Weights of a small transformer language model.
Size: 14 layers, width 64, 2 heads of 32, MLP 192 GeGLU, vocabulary 2048, 1.02M parameters.
Architecture: biases, untied embeddings, attention and MLP in parallel.
Each number is 128 + 32 x the weight over its row's rms, rounded and kept within 0 to 255. Layers, rows and columns count from 0. The size above them is the row's rms in percent of the matrix's.

# layer 10 MLP up, 192x64, rms 0.132, rows 119-153, columns 0-63
size [ 84  77  75  96  97  95  90  75 123 100  92 100  77 207 141 110  97  81  99  89 103  99 100  95  92  87  99  89  85 112  77 109  87 109 108]
[[116 145 172 112  77 111  97 151 132 220 127 137  62 117 184  81 157 115 165 129 119  80 186 143 147 175 106 119 169 118 140 150 184 150 109 124 108 157 122 131 152 147 125  97 171 137  84 137  57  89 123 146  95  85 164 118 155 133  82 143 146 117 111 129]
 [100 138  96 143  40 106 125 126 105 128 156  72 113 100  97 108 146 159  88 175 189 107 114 164  96 124 108 157 197  93 119 189 116 137 100  72 159 164 105 111  86 162 163 165 149 141  93  90  86 155 158 117 138 159 134 174 107  92 129 136 123 141 155 121]
 [173 120  61 112  91 118 158 171 125 138 102 201 154 153 181 176 136 145 160 103 128 160 106 174 131 133  91 121 148 115  89 146 121 102 196  80 190  91 111 118 101 122 116 134 139 101 112  89 138  68  95 107 135 129 140 148 118 188 134 122  94 126  65 153]
 [157 141 129 124  87 137 168 154 107 160  92 161 113 137  50 115 104 122 150 184 150 139 136 130 126 133 156 180 104 108 104 130  96 168  85  84 159 135 119 104 142  84 186 106 165 155 100 113  79 139 143  17 162 125 154 146  95 117 116 144  83 138 171 122]
 [146 177 106 124  81 159 160 161 157 115  50 120 168  93 126 110  95 141 150 145  82 112  77 162 176  90 156 112  82  62 125 128 133 105 190 122 166 152 130 101 110 161 169 109  85 155 160  98 131 178 129 168 104 132 157 104  86 140 116  80 153  99 116 124]
 [171 148 166 107 121 134  75 114 161  74  78  82  95 124 155 148 140 163  81 138 113  86 133  71  67 169 172 114 156 119 129  95 145 143 114 150 205  94 120 128  86 124  89 185 140 125 134 150 102 152 143 166 116 104 145 122 173  96  83 166 118  99 172 139]
 [130 154  61 177  92 150 179 158 142 116 112 104  96  82 114 100 105  73 135 122 123 163 125 147 132 112 158  64 132 114 129 143 107 120  75 176 117 147 167 159 170 195 108 131 145  84 129  97 110 150  87 167 158  90  46 145 160 120 136 104 136 142  85 155]
 [166 103  98 178 103 105 169 201 109 143 146  78 139  83 112 102 123 123 157  68  95  72 110 167 153 152 133 142 128 158 155 174 157 136 165 146 158 134  93 134 112 163 156 166  78 115 154 106 167 146 122 128 162 177  75 137 110 116 139 175 139  76  89  84]
 [132 118 200  84 140 103 140  64 158  66 113 148 155 133 155 171 120 174  61 106 147 155 131  91 151 171 118 150 137 142  91 146 196 143  96 134 175 130 126 130  67 106 112  95 142 154 130 103 168 100 141 138 133 105 115 139 140 135 125  73  75  60 132 103]
 [115 143 182 106 106 170 138 154 136 130 148 103  84  98 138 173 112 116 144 172 134  82 144 103 106  69  76 105 101  72 133 133 192 140 134 178 109 128  58  59 137 103 111 119 152 175 123 105 121 125 137 154 188 145 164 120 141 106 151  90 132 121 204 133]
 [130 142 137 125 107 148 108  68 169  62  92  70 125 155  97 129 145 149  38 166 190 128  84 127 127 115 139 135 134 115 106 154 116 152 159 142 170 111 139 134 131  99 136 143 155 106 100 126  83 119 221  96  82 165 132 177 127 145 116 111 116 125 186  92]
 [155 124 150  80 123 130 133 127 110 160 132 110 159 138 121 123  68  91 122 142  88 124 171  89 126 229 108 178 117 152 117 108 108 138 112 106 172 177 116 144  80 137 196  79 142 110 103 167 141 100 172 171 108 154  95 112  93 135 175 142 132 140  54 142]
 [107 138 153 180 214 153 131 103 185 183 113 137  68 133 129 106 115  92 160 127 116 106 100 141  71 175 138 108 161 152 120 114 116 121  97 125 114 112 151 133 112  51 204 119 147  99 169 123 128 126 120 166  72 120 104 103 134 116  57 141 151 162 123 105]
 [163 113 100 155 185 113 121  68 134 137  70 108  82 179  84 175 152  98 146 141  75 147  84  55 175 102 126 184 144 120 149 113 149 126 169  88  86 120 161 139 162 128 135 171 141  94 131 100 131 115 156 153  79  85 135 116 153 135 133 128 146 168 162  83]
 [131 166  93 203 111 127 159 136  86 107 158 207 108  98  89  97 134 115 155 138 133 136 102 139 152 105 131 102 115 139 153 151 110 115  79 167 176 129 170 140 128  94 123 134 122 133 187 201 126 190  91 179 102 156 120  99  64  94  91  97 116 106 102 127]
 [102 118 148  78 132 168 103  96 125 151  99  71 129 103 137 119 138 136 124 126 126 114 132  96 103 149 148 153 128  34 118 193 129 160 141  93 115 126  99 157 122  65  81 179  66 138 107 146 145 118 185  72  95 147 120 134 171 136 196 133 146 170 165 137]
 [149 158 122  99  84 130 151 132 115 131 145 153 110 136 212  95 155 135 154 129 136  54 113 111 128 100  97 176  95 190  96  53 125  77 127 130 139 156 155 112 153  88 155 161 106 132 132 212 113 129 147 177 145 125  94 136  94 116  95 115 139 134  66 159]
 [ 94 138 119 150 121 117 161 130 132 138 182 116 117 141 149  88 102 137 121 115  45  83 128 135 149 127 159 126 130 136  58 127  85 172 188 122 139 173  96 111 150 152  73 135 162 135 125 151 191  83  66 135 124 163 172 197 135  87 160  96 101 126  98 149]
 [ 77 161 135 161 186 112 102 152 132 189 108  66 122 134 137 106 146 190 146 160 131  92  96 116 155 124 176 144 100 129 128  80  91 108 180  75  73 131 142 161 189  88 181 157 119 113 100 100 113 101 129 143 114 160  79 114 100 135 148 148 112 183 145 133]
 [159 116 102 125 152 109 153  97 127  99 106 107  89 114 166 170 122 184 137  81 126 150 146 168 160  89 158 121 165 135 176 192 136 183 147 103 137 117  66 104 170 117 153  54 136 152 119 140 125 133 140  80 114  90 163 139 171 121  98 147  37 144 134 104]
 [ 66 151 125 135 113 111  79 117 147 163 115 101 108 138  77  92 135 102  37 159 115 111 159 156 163 138 128 117 192 132  98 121  76 143 160 167 118 126 145 147 137 165 136 100 111  82 140 130 154 119 160 146  88 126  64 145 147 142 191 186 109 163  69 106]
 [154 113 145 134  97  96 103 131 151 144  95 149 144 113 145 175 124 105  79 127 136  99 126 119 120 108  64 167 127 113 107 155 152 126 131 159 175 101  99 127 130 153 195  96 124  95 148  76 194 148 103 130  47 137 112 142 170 116  70 114  94 216  87  99]
 [183 100 132  90 117 164 152 110 124 127 135 179  95 161 128 113 147  82  77  65 183  97 105 137 137 131 142  94 127  82  83 162 164  80 143 141 111  83 141 143 142 191 123 156 139 146  99 131 122 169 121  41 110 112  95 162  78 167  92 143 103 102 144 112]
 [ 97 155 126  69  70 141 182  78 133 141 112 103 149 164  75 133  92 138  88 118 150 179 167  96 123  96 109 121  78 181 102  82 114 166 168 150 140 144 154 191  90 132 104 122 151 148 103 123  88 125  60 149 124 110 158  92 150  97 129 153 130 169 153  88]
 [ 93 147 179 140 107 176 133 114 174 123 100 159  96 147 181  73 127 123 146  94 135  78 140 231 130  82 101 103 121 126  91 118 122 158 112 211 114 105  75 139 125 134 107  77 142 128 117 140 138 111 141 100 129  92 113 153 172 154 169  88 166 141 116 100]
 [143  74  50 192  96 166  46 102 169 126 146 164 146 137  64 130 139 169 133  90  95 102 104 149 130 145 147 143 167 144  61 151 131 159 111 140 130 122  90 138 140 114 160 137 161  76 148 123 118 170 105 105 153 179 143 122 109 178 142 123 129  76 135 128]
 [186 156 185 103 100 126  86  63  89 116 168 110 143  80 137 125 150 134  88 169 205 145 160 174  81 124 129 129 107 140 163 157 131 170 150 133 140 100 127 116  89 146  64 122 134 124  53 137  97 104 130  80 145 129 149 160 126  85 164 126  84 141 150 129]
 [168 109 104 138 145 139 134 168 101 177  90 115  78  54 118 178 114 166 162 138 154 157  99 125  88 103 151 130 103  65  95  77  88 111 121 136  76 116  89  79 158 120 141 123 153 108 123 159 120 149 160 116 167  91 189 151 105  98 158 161 171 130 161 174]
 [139 144 215 146 167 137 112 106 168 202 126 107  82 155  84 131 187 119  82 161 147  91  95 154 131 160  98 101 120  80 119 106 145 123 207 126 121 125 133 126  74 142  96 139 136 151 131 143 161  98 113 172  86 110  95 106 120 115 136  90 191 103 159 129]
 [130 144 161 153  85 125 140 131 130 123 142 123 118 132  84 111 122 123 115  78 151  63 160  84  91 141  67 121 139 126 124 190 172 134 178 161 215 149 119 133 102 147 110 125 134 125  98 131 151 116 124 110 108 140 145 127 109  92 171 179 135  95  42 211]
 [132 132 168 100  81 105  87 217 178 131 216 148 133 127  62  77 121 144 124  94 166 119 136 129 104 108 133 133 138 123 161 151 148 133 140 187 132 145  95 131  88 142  84 119 147 123 148 133 161 164  83 104 152 136 103  99 157  43  96 138 130 147 132 103]
 [112 154 127 117 117 168 203 168 102  87 123 183 156 142  81 144 120  77 155 149 157 167 196 166 105  82 101 111 126  81 118 188 129  76 127 138 186 127 144 133 125 199  78 105 113 145 174 143 124 127 110 114 142 123 180 110 104 115 110 127  91 149 120 101]
 [176 129  82 135 129 142 150 174 126 135 113  95  68 100 155  71 107  86 105 119 119 185 150 155 222  97 170  96 183 104  85  93 144 123  81 109 150 141 196 117 130 113 109 162 128  91 187 128 129 135  95 114  90 126 128 172 126 105 131 129 124  88 132 122]
 [120 104 172  83  68 149 107  94 195 131 113  98  91 125 162 119  59  86 135 125  85 127 128 150 125 101 138 100 146 142 177  64 164 146 174 120 119 111 125 181  83  66 128 103 128 115 135 105 101 165 114 162 119 123  83 182 164 139 176 145 172 142 106 133]
 [ 99 152 139  95 104 126 129  97 129 155 129  96  51  92 166 166 107 107 151 108 165 158 146 132 188 133 134 107 190 166 168  37 166 164 135 139 136 151 114 109  98  55 162 113 134 124  95 109 112 100 120 110 115 191 104 117 159 165 123 141 175 123 152  98]]
# layer 10 MLP down (transposed), 192x64, rms 0.116, rows 119-153, columns 0-63
size [ 94  87  73  94  95 108 103  80 112 107 100 102  73 146 117 113 105  90  99  97 100 107 103  94  97  99 106  97 103 103  81 114  91 116 118]
[[120 130 139 107 182 111 198 129 127 124 134  75 148  94  64 128 107 120 125  99 127 141 134 175  80 113 123 154 136 140 120  65  63 117 136 137 114 107 206  72  66 126 141 137 106 153 133 156 183 178 130  78 183 161 161 130 128 105 168 137 147 104 120 124]
 [115 110 150  55 180 155 141 106 176 121  94 131 140 105 144 156 132 118 130 108 110 138 126 116 176 169 179  77 121 148  85  85 144 112 114 158 101 114 194  86 153 129 100 102 102 166 165 177 169  71  56 178 161 126 114 132 141 141  97 140 149  97  87 150]
 [104 175 125 144 151 184 140  81 197 107 118 104 118 105  61 107  74 131  99 149 191 133 100  79 128 176  95 152 164 149 149 129 130 125  67 154  81 123 155 106 133 171 128 113 143 177 147 129 102 170 166 120 104 153 165 143 128  65 126 117 165  87 128  98]
 [112 134 177  85 176  39 104 122 128 106  93  77  92 138 168 159 119 116 138 120 103 101 123 124 140 124 105 122 119 136 176 102 167 180 152 139  85 120 138 112 119 157 130 152 145  69 174 137 139 110 121 138 127  50  70 148 154 135 178 199 140 147 151 172]
 [119 135 156 159 121  65 180 130  91 106  81 122 134 101 114 144 130  94 142 122 205 144  94 113 125 127 169  64 134 108 123 205 125 176 117 133 114 118 107 153 131 196  94 102 160 118 121 129 112  55 142 112 142 118  75  74 176 167 120 123 147 171 134 153]
 [115 100 181  89 132 111  97 100  98 127 179 110 177 104 129 107  87 139 150  90 130 105 123 220 125 134 127 168  31 188 154 158 130 180 125 137 146 101 149  96  98 165 144 148 105 138  85 150 114 129  99 117 169 109 100 148 133  82 118 185 104 118 139 125]
 [112  96 165  99  92 102  90  81 127  91 117 150  70 161 166 153 139 175 164 115 107  90  97 133 105 128 109 125  74 163  92 151 170 130 179  98 150 104 111  66 128 127 192 148 142 141 129  92 138 107 130 111 155 150 194  93  82 139 115 179 135 168 188 118]
 [148 139 186 134 168 107 150 155  89 102 135 105 132 156 132  72  82 103 109 158 191  72 145 164 190  97 125  93 143  89 133 111 186 126  86 153 158 139 116 139 158  66 145  87 192 110 108 111 142 104 109  93  72 170 106 129 123 151 102 161 117 103 157 137]
 [147 152 114 129  63 202 109 109 133 114  98 108 151 113 172 110 121 117 142  96  95 121 142 147 107  87  95 184  89 171  97 138 167 189 119 103 149 146 191 118 124 116 195 135  93 199 149 120 123 144 111 126  88 161 182 136  91 113 106  84 127  75 117 112]
 [ 89 114 102 107 122  73 110 124 142 153 136  72  92 172 109 120 184 212 128 165 120 107 171 145 154 125 124 181 110 104 128 138 107 187 126 119 162 104  76  98 104 136 142  87 110 145 203  74 153 171  68 132  96 155 125  95 124 149 136 165 134 118 143 105]
 [171 144 102 148 172 200 203 164  85 125 101  86 127 131 105 154 121 149 137 127 144 130 149 120 155 157  45 120  66  97 107 125 136 142 134  78 126 148  99 135 121 110 138 165 130 127 128  76 149 165  89 115 169  72 168 155 137 104  99 129  96  67 158 162]
 [104 165  81 167 139 174 141 151 167 180  82 126 160 101 133 135 139 156 117 139 147 121 169  97 158  69 172 116 116 111 147 102 124 119 189  79 114 117  90 205 135 120  94 129 130 149 118 134 156 160 151 126 161  57  76  68 176 104 113  89 126 124 127  90]
 [194  88 113  48  66 110 128 147  66  95 177 125 170 125 128 141 135 146 112 129  99 146 158 144 129  80 136 176 105 112 154 142 123 134 132  94 131 150 171  92 100 179  53 151 117 153 119 146 124 119 149  87 159 156 154 154 139 150 172 124  82  75 132 163]
 [101  80 160 123 135 122  75 213 138  87 162 121 125 100  98 113 118 130 135 118 162 125 153  60 183 157 125 166 158 157 110  97  62 122  99 164  99 125  98 133 194 104 131 106 137 151 159 159 101 110 131 135 135  81  86 184 179 142 106 130 118 140 141  72]
 [ 94 185 146 126 104 161 101 167 102 136 130  93  85 128 130 174 120 121 107 120 105 157 178  86 147 113  47 134 127 137 133 158  95 108 121  98 205 145 183 134 114 128 180 146 157 161 162 115  38 170 143 102 157  98 164 126 125 143  98  92 102 102 102 138]
 [ 59 117  75 168 129 126 148 175  97 125 131 169 177 158  96  88 123  79 112 117  57 146 217 121 120 138 105 141 134  87 136 112 150 104 108 112 184 138  81 180  99 131 106 127 165 105 140 130 168 129 139 155 127  74 116 158 185 148  89 112 154 140 121 125]
 [155 107 148 107  82 123  69 106 112 144 137  65 112 166 103  86 186 158 136 104 100  88 115 138 144 156 200 126 129  90 112 153 150 120 102 140 184 142 110 101 144 134  92 148 133  99 124 162 104 119  64 138  69 201 195 149  82 115 124 150 143 115 161 140]
 [ 80 165 127 160 142 159 152  87  85 163  94 174 171 126 115 167 109 100  77 133 120 143 176 120 142 168 128 129 104  69 136 127 136 116  64 149 112  84 191 160 126 107 149 114 128 128  88 116 139 144 172  98  92 112  71 147 102 211 136 177 115 121 119 168]
 [156  91 114 127 190 180 126 136  85 146 126 104 151 149 129 124 143 119  96  97  75 142 124 144 170  59  93  83 157  99 121 144  98 142  99 182 119 156  79 125 157 132 107 159 200 185 179 145 117 127 120 122 101 103 126 127 163  90  86  76  97 186 103 142]
 [138 134 123 112 117 107 172 145  43 165 143 132  93 130 184 174 113  80 123 163 160 127 120  76  86  35 100 187 128 121 104 130 125 121 138 117 160 176 150 194  81 127 135 152 103 136 156  93 131 172 125 134  71 111 144 138 112 157 136 109 157 101 147  99]
 [148 127 123  98 177 130 171 110  96 117  82 144 124 167 216 127 158  93 118  85 188 117 134  97 119 121  67 156 165 113 212 130 122 159  68  57 125 145 100 162 140 116  98  93  60 150 127 132 117 122 103 109 155 148 146 138 132 129 140 132 124 131 116 176]
 [154 108 157  97 164 136 117  86 110 117 127  99 131  87 117 163 195 155 153 125 131 162 149 149 126 176 123  66 108 140 149  98 168 185  96  98 103 152 117 137  33 146 105 158 150 149 135 117  93 177  79  96  71 158 168 126  99 136 136 121 135  99  72 160]
 [191 127 117 108 128  91  99  64 171 105 164 143 177 157 117 112 178 134 128  90  70  83 136 158  95 105 167 150  83 208 162 134 147 173  95 105 157  92 109 165 125  93 129  83 137 107 166  88  92 113 148 167 142 132 108 124 140  99 173 133 119  92 136 150]
 [142 136 165  68 145 108 173 129 116 191 210 163 159 126 154 101 101 128 124 142 112 125 165 119 126  84 229  73 145 158 100 127  87 159 141 118 134 122 104 128  91  86 135 106 150 134 113 154 146 119 138  78  97 140 124 179 100 138 146  99 126 111  70  82]
 [142 123 135 100 132 137 155  82 114 169 130 137  91 116 167  96 182 129  97  93 131  87  65 140 127 114 199 146 141 157 181  99 136 181 145 161 115  74 106 148 141  65 100 157 105  94 125 104 121  93 175 134 139  95 107 143 143 131 142 107 177 160 200  73]
 [125 131 188  85 146 104 128 131 115 123 139 101 148 137 153  82  91 126  96 150 153 119 155 117 144  74 144 180 117 123 250  88 122 169 123  91 155  97 155  74 173 134  84 132  63 118 187 160 118 133  91 140  88 125 126 162 126 145 114 112 144 143 103 144]
 [ 75 123 158  78 150 135 122 161 133  99 172 174 113 113 139 166 106  88 123 146 143  85  63  76 150 109  89 120 193  98 107  90 135 104 176 159 144 132  61 147 117 152 150 149  70 143 165 122 177 106 136 154 122 107 124 190 101 127 102 121 125 123 182 171]
 [126 131 145 133 118 144 106  97 135 103 144 139 137 135 120 128 104 144 142 170 173 214  88 161 111 160  67 114 149 160 103 156 167 106 182 117 132 123 138 124 134 153  44 169 124  95 108 111 117 168 106 171  58  59 144 167 145 126 156 120  86  71  99 147]
 [147 153 102 146  73  47  98  80  96  85  72 170  99 142 133 115 132 109 154  80 200 108 116 153 121 177  83 109  81 126  90 121 187 108 126 154  65 140 111 191 121 123 151 152 123 161 149 123 121 128 128 126 130 182 128 148 117 138 168 140 138 151 127 172]
 [ 95  89 131 171 119 193 113 108 134 118 170 136 122 125 109  86 190 144 104 110 139 113 169  98 112 186 100 100 124 148  58 121  94 154  89 173 111  97 117 130 170 102 111 151 135 166 118 114 159 182  93 120 146 135 210 135 155  50 114 124 129  99  94 147]
 [ 67  91 134 153 153 177  73 117 163 138 151 119 138 160  82 168 145 143 165 165 124 125 102 106 156 131 147  86 103 111  88  84 109 118  98 123 168 102 102 167 143  64 119 147 123 191 131 133 150 144 185  96  38 157 139  83 123 129 140  86 170 121 148 114]
 [150 156  84 155 178 169 130  95 169 140 162 156 136  87 118  92  85  97 132  85  92 113 172 131  84 150 170 159 127 140 166 141 136 138 148  75 185 104 138 134  76 138 122 125 100 100  98  97 155  53 202 168 175 101  92 127 140 125 156 137 142  91 138 107]
 [128 181 167 109 166  59 115 130 177 146 113  88 177  55 131 177 123  98 114 140  91  66 174 103 179 147  70  40 141 160 143 112 177 153 147 117 147 141 172 112 133 128  99 148 124 123 100 154 140 119 137 111 140 115  86 159 150 136 101 153 130 126 118 126]
 [163 110 178 160 100 156 138 138 160 141  85 124 149 116 126 114  85  65 159 116 201  92 153 143 148 162 118 114 194 114 108 119 210 111 146 154  84 156  97 150 142 108 107 101 109  74 124 136 112 106 139 144 193  90 115 103  75 177 115 116 129 137  73 136]
 [ 89 119  85 115 143  85 178 168 140 141 148 129  65 107  99 109 118 133 129 105 181 119 141 131 107 123 128 138 126 118 145  67  61 107  49 132 108 102 144 191 146 139 197 122 124 116 142 189 168 129 129 135 134 140 172 169 165  83 137 127 147 183 146  78]]
# layer 10 MLP gate, 192x64, rms 0.118, rows 120-154, columns 0-63
size [ 94  80 103 102 105 103  87 109 105  95 109  79  95 109 111 102  94  95  99 102 107 105  99  94  98 109  97 100 103  91 112  92 112 112  77]
[[104 152 147 128 157  75 142  70 132 122 135 127  93 166 104 126 134 156 119 140 121 161 101 148  84 115 127 125 122 161  62 145 121  52 162  98 135 139 169 111 126 181 194 126 148 211 120  65 111 136 102 119  95 163 100 128 100 106 170 195 164 102 124 137]
 [142 143 120 155 126 116 151  81 162 130 117  95 108  97  97 113  85  85 128 166 140 109  89  54 137 175  86 157 128 128 164 164 137  78 131 179 127  86 227 121 159 151 127 132 141 141 120  98  94 171 173 127  94 160 171 155 122  98 130  96 138  98 129  64]
 [152 117 152  67 120 145  96 102 108  96 129  77  53 105 174 180 113 166  98 123  93 127 128 125 151 129 119 118 167 159 161 133 174 180 127  89  97 113  98 139 125 150  74 181 129  63  84 191 134 110 160 120 120 108  95 117 179 145 161 141 161 165 102 140]
 [175 132  92 125 100 174  96 125 145 168  29 162 122 103 150 127 152  86 110 141 104 148 126 135 164 125 156 135  94  77  80 116 145 116 171  94 119 135 102  90 115 122 145 178 143  78 150  92 147 175 141 124 179 148 127 141 193 202 111 107 140 139 112  85]
 [110 119 117 166 133 131 126 152 111 152 109 116 101 133 123 111  52 137  92 134  38 115 138 151 103  70 173 126 108  96 143 115 128 119 166 124 166  87 223 162  68 129 184 132 126 147 170 134 151 140 116  86 180 153  93 129 177 153 123 157 142 112 103 101]
 [207 143 116 102 161 107  96 155  80 115 140 100 111 132 124  50 121  79  97 109 146 137  99  41 124 169 144 168 189 162 109 137 105 116 106  87 143 183  96  81 120 179 153  89 164  91 130 106 138 112 150 172 113 120 160 151 144 137 141 143 120 114  99 127]
 [110 131 165 111 148 173  37  75 118 147 157 174 121 128 124 180 104  94 175 123 120 160 121  97 109  66 149 136 130 123  69 143  90 185 133 125 143 124 149 124 194 148  96 133  74 168 141  94 123 153 135 168 132 116 182 126 105 112  89 107  73 110 144 103]
 [135  76 154  56 136 158 119  89 137 121  98 138 115 114 176 189 105 103  79 143 133 142 125 162 166 164 132 145 150 129 139 132 134 232 159  79 138 132 138  84  91  82 110 133 154 145 103 152 100  85 149  89 182 107 115 161 143 185 131 147  87  99 138 118]
 [147 175  75  90 130 140 130  69  97 146 126 147 155 211 113 141 158 101 119 161 125 122 168 155 159 137 173 189 108  78 109  87  88 157  95  75 145 142 129 110 147 129 146  96 145 152 152  97  92  86  91 115 114 139 125  97 145 193 161 142 115  59 106 137]
 [134 158 142 141 154 164 137 169  53 137 159 123  99 134 176 141  93 179  96 102  92 144 137 138 122 150  83 121 188  94 141 154 117 162 166  53 125 171 137  98  87 177 142 209 129 118 113 128 128 101 160 125  98  81 101 136 153 150 115 153  81  76 112 128]
 [133 119 118 118 145 135 139 102 115 129 155 123 111 121  65 172 168 190 123 123 105 116 144 124 130 170 158 196  89  91 185 136  69 103 125  84 180 114  89  89  87 101 151 106 178  91 141 163  97 119 128 133 223 142 146 123 109 138 165 138 146 124  73 136]
 [ 71 154 145 175 152 152 126  73 158 179 103 148 136 138 136  98 123  81 153 111 103 125 151  76 181 160 170  91 128 141 121 125 152 125 137 135  94 117 150 144 125  83 188 160 110 100 110  88 126 168 102 122 105 110  86  85 138 102 106 116 201 156 157  41]
 [136 162 121  76 113 156 113 109 120 145 110 168 100 113 161 104 168 129 117 172 121 142 137 157  96  94 168 114 143 111  93 142  62 116 170 119 135 100 149  37 138  88 153 106 218 128  81 141 119 107 174  99 139 165 140 181 163 188 134 152 118 106  97 142]
 [218 128  78 106 138 135  87 127  77 142 146 155 119 125 101 122 167 118 146 130  69 113  85 137 122  90 142 209 125 129 165 180 143 154 147  83  87  92 168 110 162  98 139 171 178  92 134 181 101 123 156 124 132 123  74 148 141 121 101  98 127 158 135 167]
 [119 122 112  66 131 138  92  75 113 112 128 148 138 157 112 152 133 128 104 129 149 140 104 118 126 130 214 161 183  98 207 107  93 126 142 117 118  55  91  75 152 135 181 123 150 125  70 177 113 185 118 136 168 113 160 121 153 128 107 180  88 112 147 116]
 [174  92 108 163  96 139 163 182 132 114 150 101 149  81 138 118  97  80 179 122  38 101 104 109 148 176 111 108  82 191 137  72 120 104 185 113 131 121 148 156 136 107 123 190 132 112 132 175 115 108 119  81 149 140  95 139 162 185 109 120 137 125 122 154]
 [124 106 214 156  90 126 112  71 151  71 144  46 142 112 126 148 101 112 121 108 135 114 129 149 143 122 137  99 110 189 151 145 177 183 133 142 107 142 113 115 159 114 130  74 163 119 122 130 113 122 139 110  99 184 114 149 118 100  87 138 108 131 130 235]
 [158  95 105 112 168 153  65  79  84  96 142 148 108 113 139 140  90  70 149 108  92 115 137 139  71 142 123  86 126  96 150 170 125 171 145 175 140 133 108 133 150 107 100 103 186 151 148 161 103 126 142 118 186 118 181 209 169 101  94 111 140 104 117 182]
 [180 162 151  34 138 112 103 136 107 123 104 120 144 176 114 146 132 127  92 102 129 203 153 158 126 111 173 138  85 114 128 142 126 110 147 129 176 147 182 153  81 178 147  63 101 136 157 109 135  81 155 139 125  76 100 157 152 134  77 169  91  99 105 123]
 [179  75 160  90 149 130 159 113 115  95 117 112 150 161 159 114 112  83 149 126 123  95 105  74  78 101 119 122 107 127 148  95 150 123 133  47 125 139 130 132 122 115 106 141 110 166 132 149  60 107 147 168 143 169 143 130 152 219  87 136 162 113 166 208]
 [190  94 124 125 169  98  88  80  97 121  97 101 166  79 140 162  40 119  96 146  67 134 115 129  71 137 182 137 145 163 194 157 136 137 121 149 151 152 120 149 116 169 128 148 109 124  91 191 127 126 127 110 175 110  82 145 126 120 158 135  96 162  98 105]
 [ 97 122 127 142 155 112  44  46 143 119 135  75 134 134 138 118 215 161 158 187  58 116 113 129  90 126 154 130 109  95 187 110 147 167  98 123 134 124 156 150 125  79 117 140 140 101 146  97  98 123 132 139 142 125 133 110 189 118 114 145  62 159 129 127]
 [211 146  41 139 111 114 124 182 147 106  96 117  83 139 145 152 141 101 150 106 119 109 140 139 178 153 123 131 120 124 125  82 116 197 107  78 125 104 184 111 111  65 157 177 133 119 121  87 136 139 127 191 100 119 118 173 111 135 188 104 118 130  93 117]
 [158  91 172  91 148 101 135 108 109 107 154 112 115 125  95 158 154 131 139  90 110 146 113 104 147 119 150 131 132 160 135 161 143 101 199  26 130 149 154 101 145 129  74 115 183  94 151 166 141  93 169 152 203 123  84 139 118 135  76 105  57 114 138 131]
 [154  68 126 102 139 118 100 154 144 135 112 131 161 152 144  87 166 147  75 130 153 104 106 111 133 148 192  96 105 184  96 115 183  80 108 129 140 110  97 170 136  78 136 164 101 136 178 116 132 141  81  64  64  99 105 152 105 151 127 184 104 143 109 187]
 [133 136 146  89 112  95  98 152 113  84 139  90 138 132 129  98 103 103 132 169  97 109 138 169  99 105 131  79 110 169 122  31 150 206 181 141 103 142 181 153  86 145 162 135 102 154 104 171 154 101 130 108 141 106  69 148 174 141  94 184 146 128 105 141]
 [151 123 139  91 153  95 165  94  33 148 140 146  81 119 100 151 137 150 171 130 146 170 118 138 125  54 123 156 130 130 153 130 132 108  95 118 168 127 120 105 172 139 106 169 108  94 111 206 175  87 176 156 168 134  86 128 110  64 154 133 162 134 118 166]
 [143 130 131 170  71 107 132 148  60 132 161 104 146 136  90 166 190 148 106 107  71 181  97 111 150 151 142 140 141 109 150 117  96 115 105 122 157 107 179  99 173 172  85 147 158 145  94 135 101  64 161  98  92  94 184 137 148 172  86 135 159 106  93 151]
 [168  97 116 103 155 112 103 160  97 160  85 167 160 121 132 139 174 110 134  97 157 135 119 151 116  79 160 121 167  84 112 154  72 118 166  71 123 126 130  41  70 150  93 117 175 123  96 129 133 137 107  90 177 143 179 135 112 115 116 181 137  90  76 157]
 [219 142 147  99  88  95 209 111 109 124  87 126 126  79 190 115 111 161  80 110 129 161 159 165 142 126 146 145 122 180 146 171 130 121 169 118 138 120 117 116 112 162 151 127 153  64 150 131 115  90 114  84 179 135  81 135 123 121 112 177  88 129  91  95]
 [215 128 115 158 124 133 112 144 118 117 110  80  88 105 158  78 116 152 113  82 112  84 110  86 150 143 147 155 159 166 105  94 141 190 161 147  88  93 121 120 120  96 160 166 159  70 149 103 128 150 162 143 107 152  30 115 133 138 167 119 163  94 104 126]
 [175 168 137  99 131 123 138 124 106 104 100 128  77 158 139 155 154 127  89 139 167 218  87 142 131 103 141 173 172  77  41 129 112  94  93 157 140 152 155  89 138 138 125 150 141 131 107  93 118 134  67 119 140 115 178 145 130  65 132 166  93  88  95 114]
 [162 116 152 104  85 130  78 136 121  99 140  74 108  96 150 103 118 122  60 110 122 153 152 140 152 148 190 173 165 155 144  87 147 209 170  42 148  99 145 111 103 124 163 147  83 125 103 167 150 149 111 143 158 116 112 118 182 128 145 123  74 128 102 160]
 [160  61 165 106  93 105 101 150 156 127 175  94 161 106 142 124  80  97 132 111  49 127  64 141 130 141 136 103 154 163 161 129 120  99 107 162  87 127 147 113 104 115 179 149 209 163 144 136 120  64 153 123 126 149  88 142 107 132  96 127 190 107 114 170]
 [129 153 138 114 112 136 112 111 196 114 148 118 121 125 130  40 150 152  98 120 121 122 126 117  98 103 150 115 144 104  93 149 147 153  87 105 187 124 107 215 165 151  70  66 149  82 156  97 134 103  85 132  93 117 121 122  53 108 174 174 126 126  90 127]]